config.yaml
num_hidden_layers: 12
qk_norm: false
learning_rate: 0.00124
final_lr_fraction: 0.0
batch_tokens: 65536
Each number is 500 + 40 x the weight over its row's rms, rounded and kept within 0 to 999. Layers, rows and columns count from 0. Numbers have three digits each. The size before them is the row's rms in percent of the matrix's.

# layer 4 MLP down, 384x1536, rms 0.0502, rows 57-188, columns 1344-1391
099:491481422482516586519484467523529507529527466498552497432540489496488527470569471515559542519476493471568517521448454580503597480460512516507503
107:550519476448448575470555530451512526546521504506463463506439438426454548515513511485453437495452564473496528467484545540491561504500516414523582
094:442465528556521512412486472507587505512544437479466415500547483506518497486477471479476465498478443501521578522533478467504495446501403468497524
098:473509531503494462528450459492503500465493514479564583456480550537493534483582443477489468526500451498528513477483518443488539472485506536555490
100:537459461561511474466438521498504425431537473584501458528507493546428511401470508509450486484441510515522502517478442537516473523489423467520484
097:537482582524443533557519495526535506549582558424529536551546439483506497501531490558512507491542567468454521495499529599503479472543527506444490
101:502468506421508521434513470548501539499582466476496462604442523473372507511493444454441495491444461584507442458519573540503499509409509527511472
098:510461499523482411532501591554467476570522450487494491501568396440467539387467534503462507488474533510440538496537500466467458485531496488470523
100:512517515519466494529501431613643440470451507514534537521529508494519548535452501525502495517498537480527494506491484564477495507514517576518515
096:529499490630511383502544518477535543559475472443519512503549518467488484520494507494453473503546492501555473438517468487435427540528513496500475
094:461510454511493450504604327553430446454457574428537465497556520596440504344545500505475542434492510506492451499539492550537486479563476503519462
101:456606507513568526448515494468422483532437439491519515523502478491541513518485509513483467475538494483567496495490494498475442535497550486481464
097:489454476441546470530505459446416492525469449496492488514547483508457481471557583560506484437410590472473566503560498538447484488396526531503465
095:528503473593462546570587541539503554516478500444543511479532461533523514495473505486459553461534514439513478472537495524501464520519466511496469
102:508573540550574493516435519468466520463480537525518400528530502515606553568539491552462513540504514493410557514540524528455520580501530447576472
096:471438610497568517449474556530462515489467605491493467442524498514538521521520473449498457488550473489511515487591539469451491521552592465486490
096:509482482515497499490418608460563494522468503481474510562561581483495527515493503491491466527461455532456566485555462465548485565474464474535499
094:494520583529557568536488573473424515529539509482476475497471463514499539519521483503491470514499493487480491516500488474581525495516545519523532
096:433531510545498448482442578559535523579463488499509497442509471523440486411503530499489471530499534522449545477494439448533502487546469515467486
104:522555523505560576567532655412481525513509483487475512448462533475458477492463479469556462479526505523516485528499495489496577498490490444524528
097:530484459504579482470466433468531431541554572458506521456490600561506551452517495524560485541554557479485524438445478528400560578473445523479484
100:463497518525519470499494476527511494423493542443478397573449449498527449507428501485486534531600534550595415458458546481518538565567475514553499
099:600467434482504487516543435561522433520488541483457459446513607528487505503537525519575525545485487507541497487435499423514459456486454495465482
101:489419532515465556559432531513514463485432580472499459584540465454491581487475525481477566413538428486460509491490537489407530504525548465529483
101:481515492483494562477484422519528515520523535494512550479474560542484554531440462459490471471460494523485479521493527529519523485504438494508467
103:518508503438544539445495506479487554438510483439493533463511474527470530501507450452501481492465516517499491465516480513467486521496467488495479
104:512517508460552498481506551539532562461557536526475433587458507491472426504478492502537482458520477561459569516477514556575544482472489466481446
094:440505463501491492503481519478388488498447493524456503508514552540589523596441521466483560521466467539512490540505545488469589470545559476425504
094:481431514458451558523507433524545459457497513519556488556502436458446522433527442497456522480460511501457498519483435551556497408450539477524488
103:504507496447490412517510496516452495479516476440555525491475542507499508485578544546472542495466531465455507507493475458565480470520495465514398
100:456524489501483440507555470485464552519495443498533513599474427552542484565496457531423505525538446466536526531501470501501529478558515508540565
104:459497525488563521529543515474420494542554398527507522474545530488428529521453491536491490542450500488501546473534532441426543505564518563487501
096:502487571456468534465467592525493411469555515461501597486500486455514433484512468485530499545552541534501488600524546490528423539438411524528527
101:522492446460486460555518490439440476526426552486491517466478473488527531516501449505485518526433488487483557450565481488570530489489506497504520
098:498528519538489442483527533436507504522550508506503505553543486469566526488559579563549500553488432526545492514580545433485471560460403441532532
097:534521527491562541459527588496488598547518478497536494476421547485598425516552552504465518526484490593402534583541552518448507440522449513514595
099:495476475449455481512532532506436526522465575529499435456507464457504483513496527538548551477563499520477495493518529547493550505492528475487451
100:501499467462521502528558463491588521518498557460500395511509455431472513491459540442593509533412496451477554495493566527514483487466500504496545
104:525504461445525474486472463530489478535435558512471441443463426552467496475598538471406580503483503568522498456487535509486471488572471517446422
096:464538482508553540527476500594530487511489488552507560447472434436478508530532522489572482526516484501464529459531536533540465510539458501479533
099:513509550565537452523521480500402525518449539506573465519545489492517472491525513473449613462639437474490440509526481559481489482530549509491469
092:537469537491454525528475535428519547491569543464501480522451506466518584442479524483623515471467495448571532481524481546502523503483487485476549
102:524573528516503488521472494428418530446490487548482436535503460568418491517433529430482451500524431528482588520459497514415500448563532488589461
098:499445444540516442486470500482474541537512574448530554487465550488520476477439491506575505477449503476481531566483549547485519479480513486497563
103:564536556431495537517415514474509459510490508545505517483522579490437501481532486507474559469538555554514522488489504491530528462452493500504498
100:469469477464502469457550465480497536523457433485504536450516520472458483591525514474472514497492528494522524495527493481486526499527483473479507
097:437571459522479420492492595515492478492549470517540482440513536500594453492495526485448454467448525553408453493496412436544487511553501524464593
109:487497522517491480497511520456444479488491513590516521448536468482433497492555496478446457529441603441478540447520547576392410536469472475559505
097:484471473437479460514568435490463485484470525477482507507532552474498485511483459484511634528427495485531525515445509534549450563517470515497477
098:508553504471471421463490487513462489467437322480486518517492484490444491504467439489545472483405532454485451469481553513499554475444480505464483
098:510471546525539500436544581452593555513561498492447446551442498439536548477507567435551474527536451511487455432478511466516550492481496471496508
100:550468532499516526538562484480544470430564472517541515384512512473441543501419459548458518463482487525486504498447491561529514509482456453458473
099:515485529487524520521500454559466508494479493500517478548521433437452458447508596515517461462564510498511469409469562515461477482427566461560544
100:513454529505501616503449532573589516518588485523482426528545521492498521507402479465511435511554484486448466494435490494531475459465413461491518
095:517528452556541534541536529490510536449574413521538510492543537449507481490548545485549523512495470518512523568400481477568545486570505469558474
098:489449406544501458513450452523499494533495514515466458412490468488560491521469470504516489516539503492538541492472510463516506498449542541439455
101:474438512560464458511552395511556510508579443529379526456497474516480398497458431470510527515489483505480457481546458536489482508506509545509464
096:427515481496512456512485616495441479492486599519522473518558569541481535522384454515522502462447502556490532463464470488477499526470532547426535
100:533522520533480470521442380494463543572505491520475571471540463510502424551477490457484478528547461489452530491506568520380513523567566520509488
096:479547517536391530529493442603498449507518582435505460527511452478480497493578480535508430434505508428466499575444483475541497492479459468519471
104:433508457479504502528493459510498546472458534527491519463457587531402509558495521573458474491576513553499499471446482494522576584497512524538417
093:492509532497491562478560469533455553522531509555518483504549590478585451501363513432504467490485442451506487538448494419466426520526479525462423
099:499472471547530563459521488428443541465534530482520472429482446528484509432558530508499460465469482420519462519397520406526517485463525486510443
100:468556475489524481489425579523495518517431473520428427490506485480499510521498453496535554527359462496490522450554508566534488480461528516479558
100:517468464545457475482477504512511489407404514548450452557426475549458585552521538548537451468532595498515551466561462515473498429450511544531481
105:571500418510436523538514554504519546478463450505514510512460549492458496499500497482599450528501603457494437475474505519528530483475548520521470
101:479537428521482510513515522542473499398541514483481480556512472505456418542482460477502563453496541455581512468525515481520505475465419514509450
096:477462488492509461530416540450479469504507544515498563477540465428442516450509557510534624560435517506509574511427468545458479458544520467531485
097:474455460510565364520477429518526504464542480541500426473392559500508513539520447458475499504504562559577528517510445434532445524525482574499468
103:522517504402555500535464549528572487533488490498522408469465514539596468515469497535490567546589450456510491501526483501515529451495504521495509
103:504531501517464496473419496486502458498470594484492526511438509475601556540464475506584519465539530484468492485486515484460419465491515472554494
104:527547489456423437461510480446517417507464461497465593526462581532523513509512490466509502554499552508507461481611466441462501464436486474496463
106:501497471469454544517495507446528495522557457536510571435497501511537537529480451492451552569511484505491423506467507489439460408542497464509503
102:482497479462507442462573573487560514543470560616392508493493504489497467518635487461450486539502419611527506500467480444578514483611468519542442
098:535483531496526482504490512451456492390469549523478532561505541415549547503449473488498442522497502538470518550493501542447453439540480492538521
106:508550447490496466501492523456392499554525443457474527565456544509466532500509509466459429496465528545461493466507532588542499517523518476479443
101:541478548537489498497508464510531507446531550531562478435548473529533478507571535498457550491578561440427483552510468452517429513492524538459473
096:503512533465512531486491467541493434536569538403492484471484516495454519530478538503490517534480466540463473466566549493512501577321539579513538
096:500478487525527500468467487445443539560414466462429523440427457533473467447504546482488479547497472513515540462421447481573493529504488483521447
100:486514425487501468490525491529438508409514494508491485547503531451534519485567475482516525500478539489507557492483529510535559477480437492484472
100:450472537499465456462464518465573508513545468443500547464542550496535510502496542579509441591427457463514491531509482444501454516496502525474544
101:498474557495521452525508465489600520468492493497495492454478425489475438508547506501450534471580508517561457504512490431500499520439504513545494
096:485468514521519487472494467539459467529508485522522467515556460508577455507434526523470465492496478477516526564526468496495511510492512522545529
097:512528514543459502525543533484480512491472446473503470423512551522493398516537480451465547503519453534564452522514476439501459554539511521506503
098:522450522510472504546477500501474498503520490506463512586439414486511474509521505466464544475556498500500471420522392530498492447541502467441612
094:468453470522550521487510519499576525481558538480492496479486486523519526517498493470437576489575479520497434515487473519498510491518463528522493
096:447596478500512473508531444546517475510460411519570530399515515523451462501465533534542433465548510524541546536482471472424556430561504429550427
097:485503475486554544515478528483493566476516452481541490506517439462450471432541537472519524531502463462464525523492503516454521519446520433469493
103:423490550505506559481557463510549563487456585503479485581462524525489533475422515550517521455559490526497470462489488525485511507439551522471481
104:515568507517476545515483493495455568488476544448455495472512473488433442488568489494482455508473454469487500502438502458489479474488541522503504
100:487527470500438531564512521494531484507564492487486443473512491543537531524523500513480485499511475511488459544501481521407514498506439498500476
097:441500500464528451525503488598562533444512526462549462543435552542499526501513493535478584531498440490512524467547539590447478489487493455496501
100:528557404512494480464536401567527526504526520504499502560448431583505483526518434513449504469497498514510439487409429557518517567519501499473546
096:488459536445520585494546507533413459436461587453465463551521585510539454542471529472500497511611511459486491410484461473461520488512523545527545
103:569495511526476519475499437496494437532537408467507479447510503468510557483486495516537471496457502523564530475511446526485447509551452525539515
103:580468446522541508428479512506512578471479493493417534558499452546383571531496482489463515493473467463459464486527467514472522523462490523503533
098:543462520525520518489570392528438523541445518534570507414509490542437445509497530523482459528478472501564428508534488532525505527474459553566526
103:515521467497469547526503501544501518544479429529482504550490532538497475460414489486522490471502589469504484525497497571493438471486530484508494
103:518528484431427451484565563542512420581448446447462510497538511481497518418502441502492458487375468481493475459442548416498499494468488487448528
101:512512496488439461478529528521510473530533565445492506503470530505512508513610548509540633515565500549514508506492540470593539501467533491501475
103:502505493460544456484495644532538456462492458486512463449497499502507520529557519526484537514473496491464491486490581524547491539525450455516545
101:510494544483463455453527489473500467410493565481423514500455500421514434521436496508460501511539566469524568496507480457433490487468539484459555
108:484469524482479588501481515513526480449542433500496522536492433587570551533411521464476552479448459521542461518466514464508554501466501497447420
099:485534534510556532491496470556442542418487461480509530534565487515505499523414452524500436480519473507504494479544496489500514533586549527512531
103:500502532500452555505378485452537481484493462557530554464513473452513526420544516487501491395506508507456501536508479477511464566494486511467458
122:522459467477510485499466473510442451497508480478500550481485498521474520467503492509488472522445524458529481478480451501405408536516522554502525
096:517503445489484498485431515510476456477496534535486544463517512502501502499507463489437428511573514433469472486500572413495513498388545480519488
100:461516479506560533511496598457483499541436432474519474461528403560439464479527506516418478483406581554544518434516516486491489524432524506528442
104:457471540525526552483592466461509581440492451500494475499535417497461451493484523490487474532550434499462546540553479440546549473590518484511502
097:503517477529542517488523522485594553520481557503520471460467470470524566442519519494512413487516553532513469552471524579530536525441485543486406
096:552505515447478520505452438502536513451525538471489425531502454543553463475485492485540572515537460506507464506415521557426499497531505508524530
101:534533542445485522513516495546492537509512536399496501536525462507529514467533491513476443496521436486531508533463516513511536522479458515533552
100:492501525488587546508555515523479550489461467469419556524468519479508453495560483470521486531389484434445534509489487510539579479504532492509514
100:459495514562521560549518463521521515526457527471488426651519512500467442520466438537501466510476457481414473467551480508513560565498568544482502
099:527466554524472443419524447513556538529590516469499499510469496497472471495493471453490490537521448469474498493485413520529470468530464504504430
093:564524502514554517513444473540515520552564637524481483530467546427514447453535556551534462505477399565424509536478529513550494439524452494523498
103:546417555530533437477526509474565529501361434541480507482428427579477537530529502505370546452542489454507596499455531524498454484478507480528450
096:457500525498465469527449517459517494515505481520541472456501493500488557442535460520461561513450505482518499507509546521484529581509509494542496
103:498560573528530507503505496512479513505493552519486495568482529515505506557463446488491458489527437539500450473443520458437492498476459536509501
101:474580503458466468509421442534552478551550531532538532518553458545442466468523528457459571508564499552489430472488534487499452519501553490459466
091:507478487493526422508498519464503507515522439431512456485515517511473526452488498510525460510452556551541531525617437484470496503537565504455487
096:499516511484493513537448453523522477524472466513496491454494510518482496522506527550549401497456492515506467540509499546454470453445540539532431
100:510537515562540598510490529423520416483550506529458515484413511460434510457459459471440493507372480470530467541539455482565504515442473492550552
099:510532439470394475458551480534472466478505436539523523528487495528457485516448472545495469458435538470468480532492422494515513538420568520529455
102:535456504525491553577540437455484522561574437545572477413564481453400447530499570489461473497584518516534481518447515467499532528567489530544524
104:443455550494465499546515512493518506499464427495558504381528459461492477457584513554455501499527488519542570485502570513447540503561504500555483
107:557491478437451435519454466511498457463545566527488601397455511521531491510513489549470465463433435539490501543486463546543536581547529502479435
102:414529480515448546517444385527560474562516524521498459434529510491434490475453490511462484443535472498601427576515499501497475524520513530561512
102:529520460495544474518495510595548521539474490520501475525471590517577544545446495457496537492536488551567496456518501557461510520504418532428493
100:459524598556471442470572524494473482444544612430487481535558474539548536545471519527483570468577485479560517544488481614479486480456503445489531
100:526565463484554568492579571504538554474428509552521500435539539502519468451432464533532485503435462471466532442492455465570518485454431487514469
102:500473504537469461465530543468475508527501417536533428486554454581572475556415515519471467469518564434478492510499481502552443469571511472552510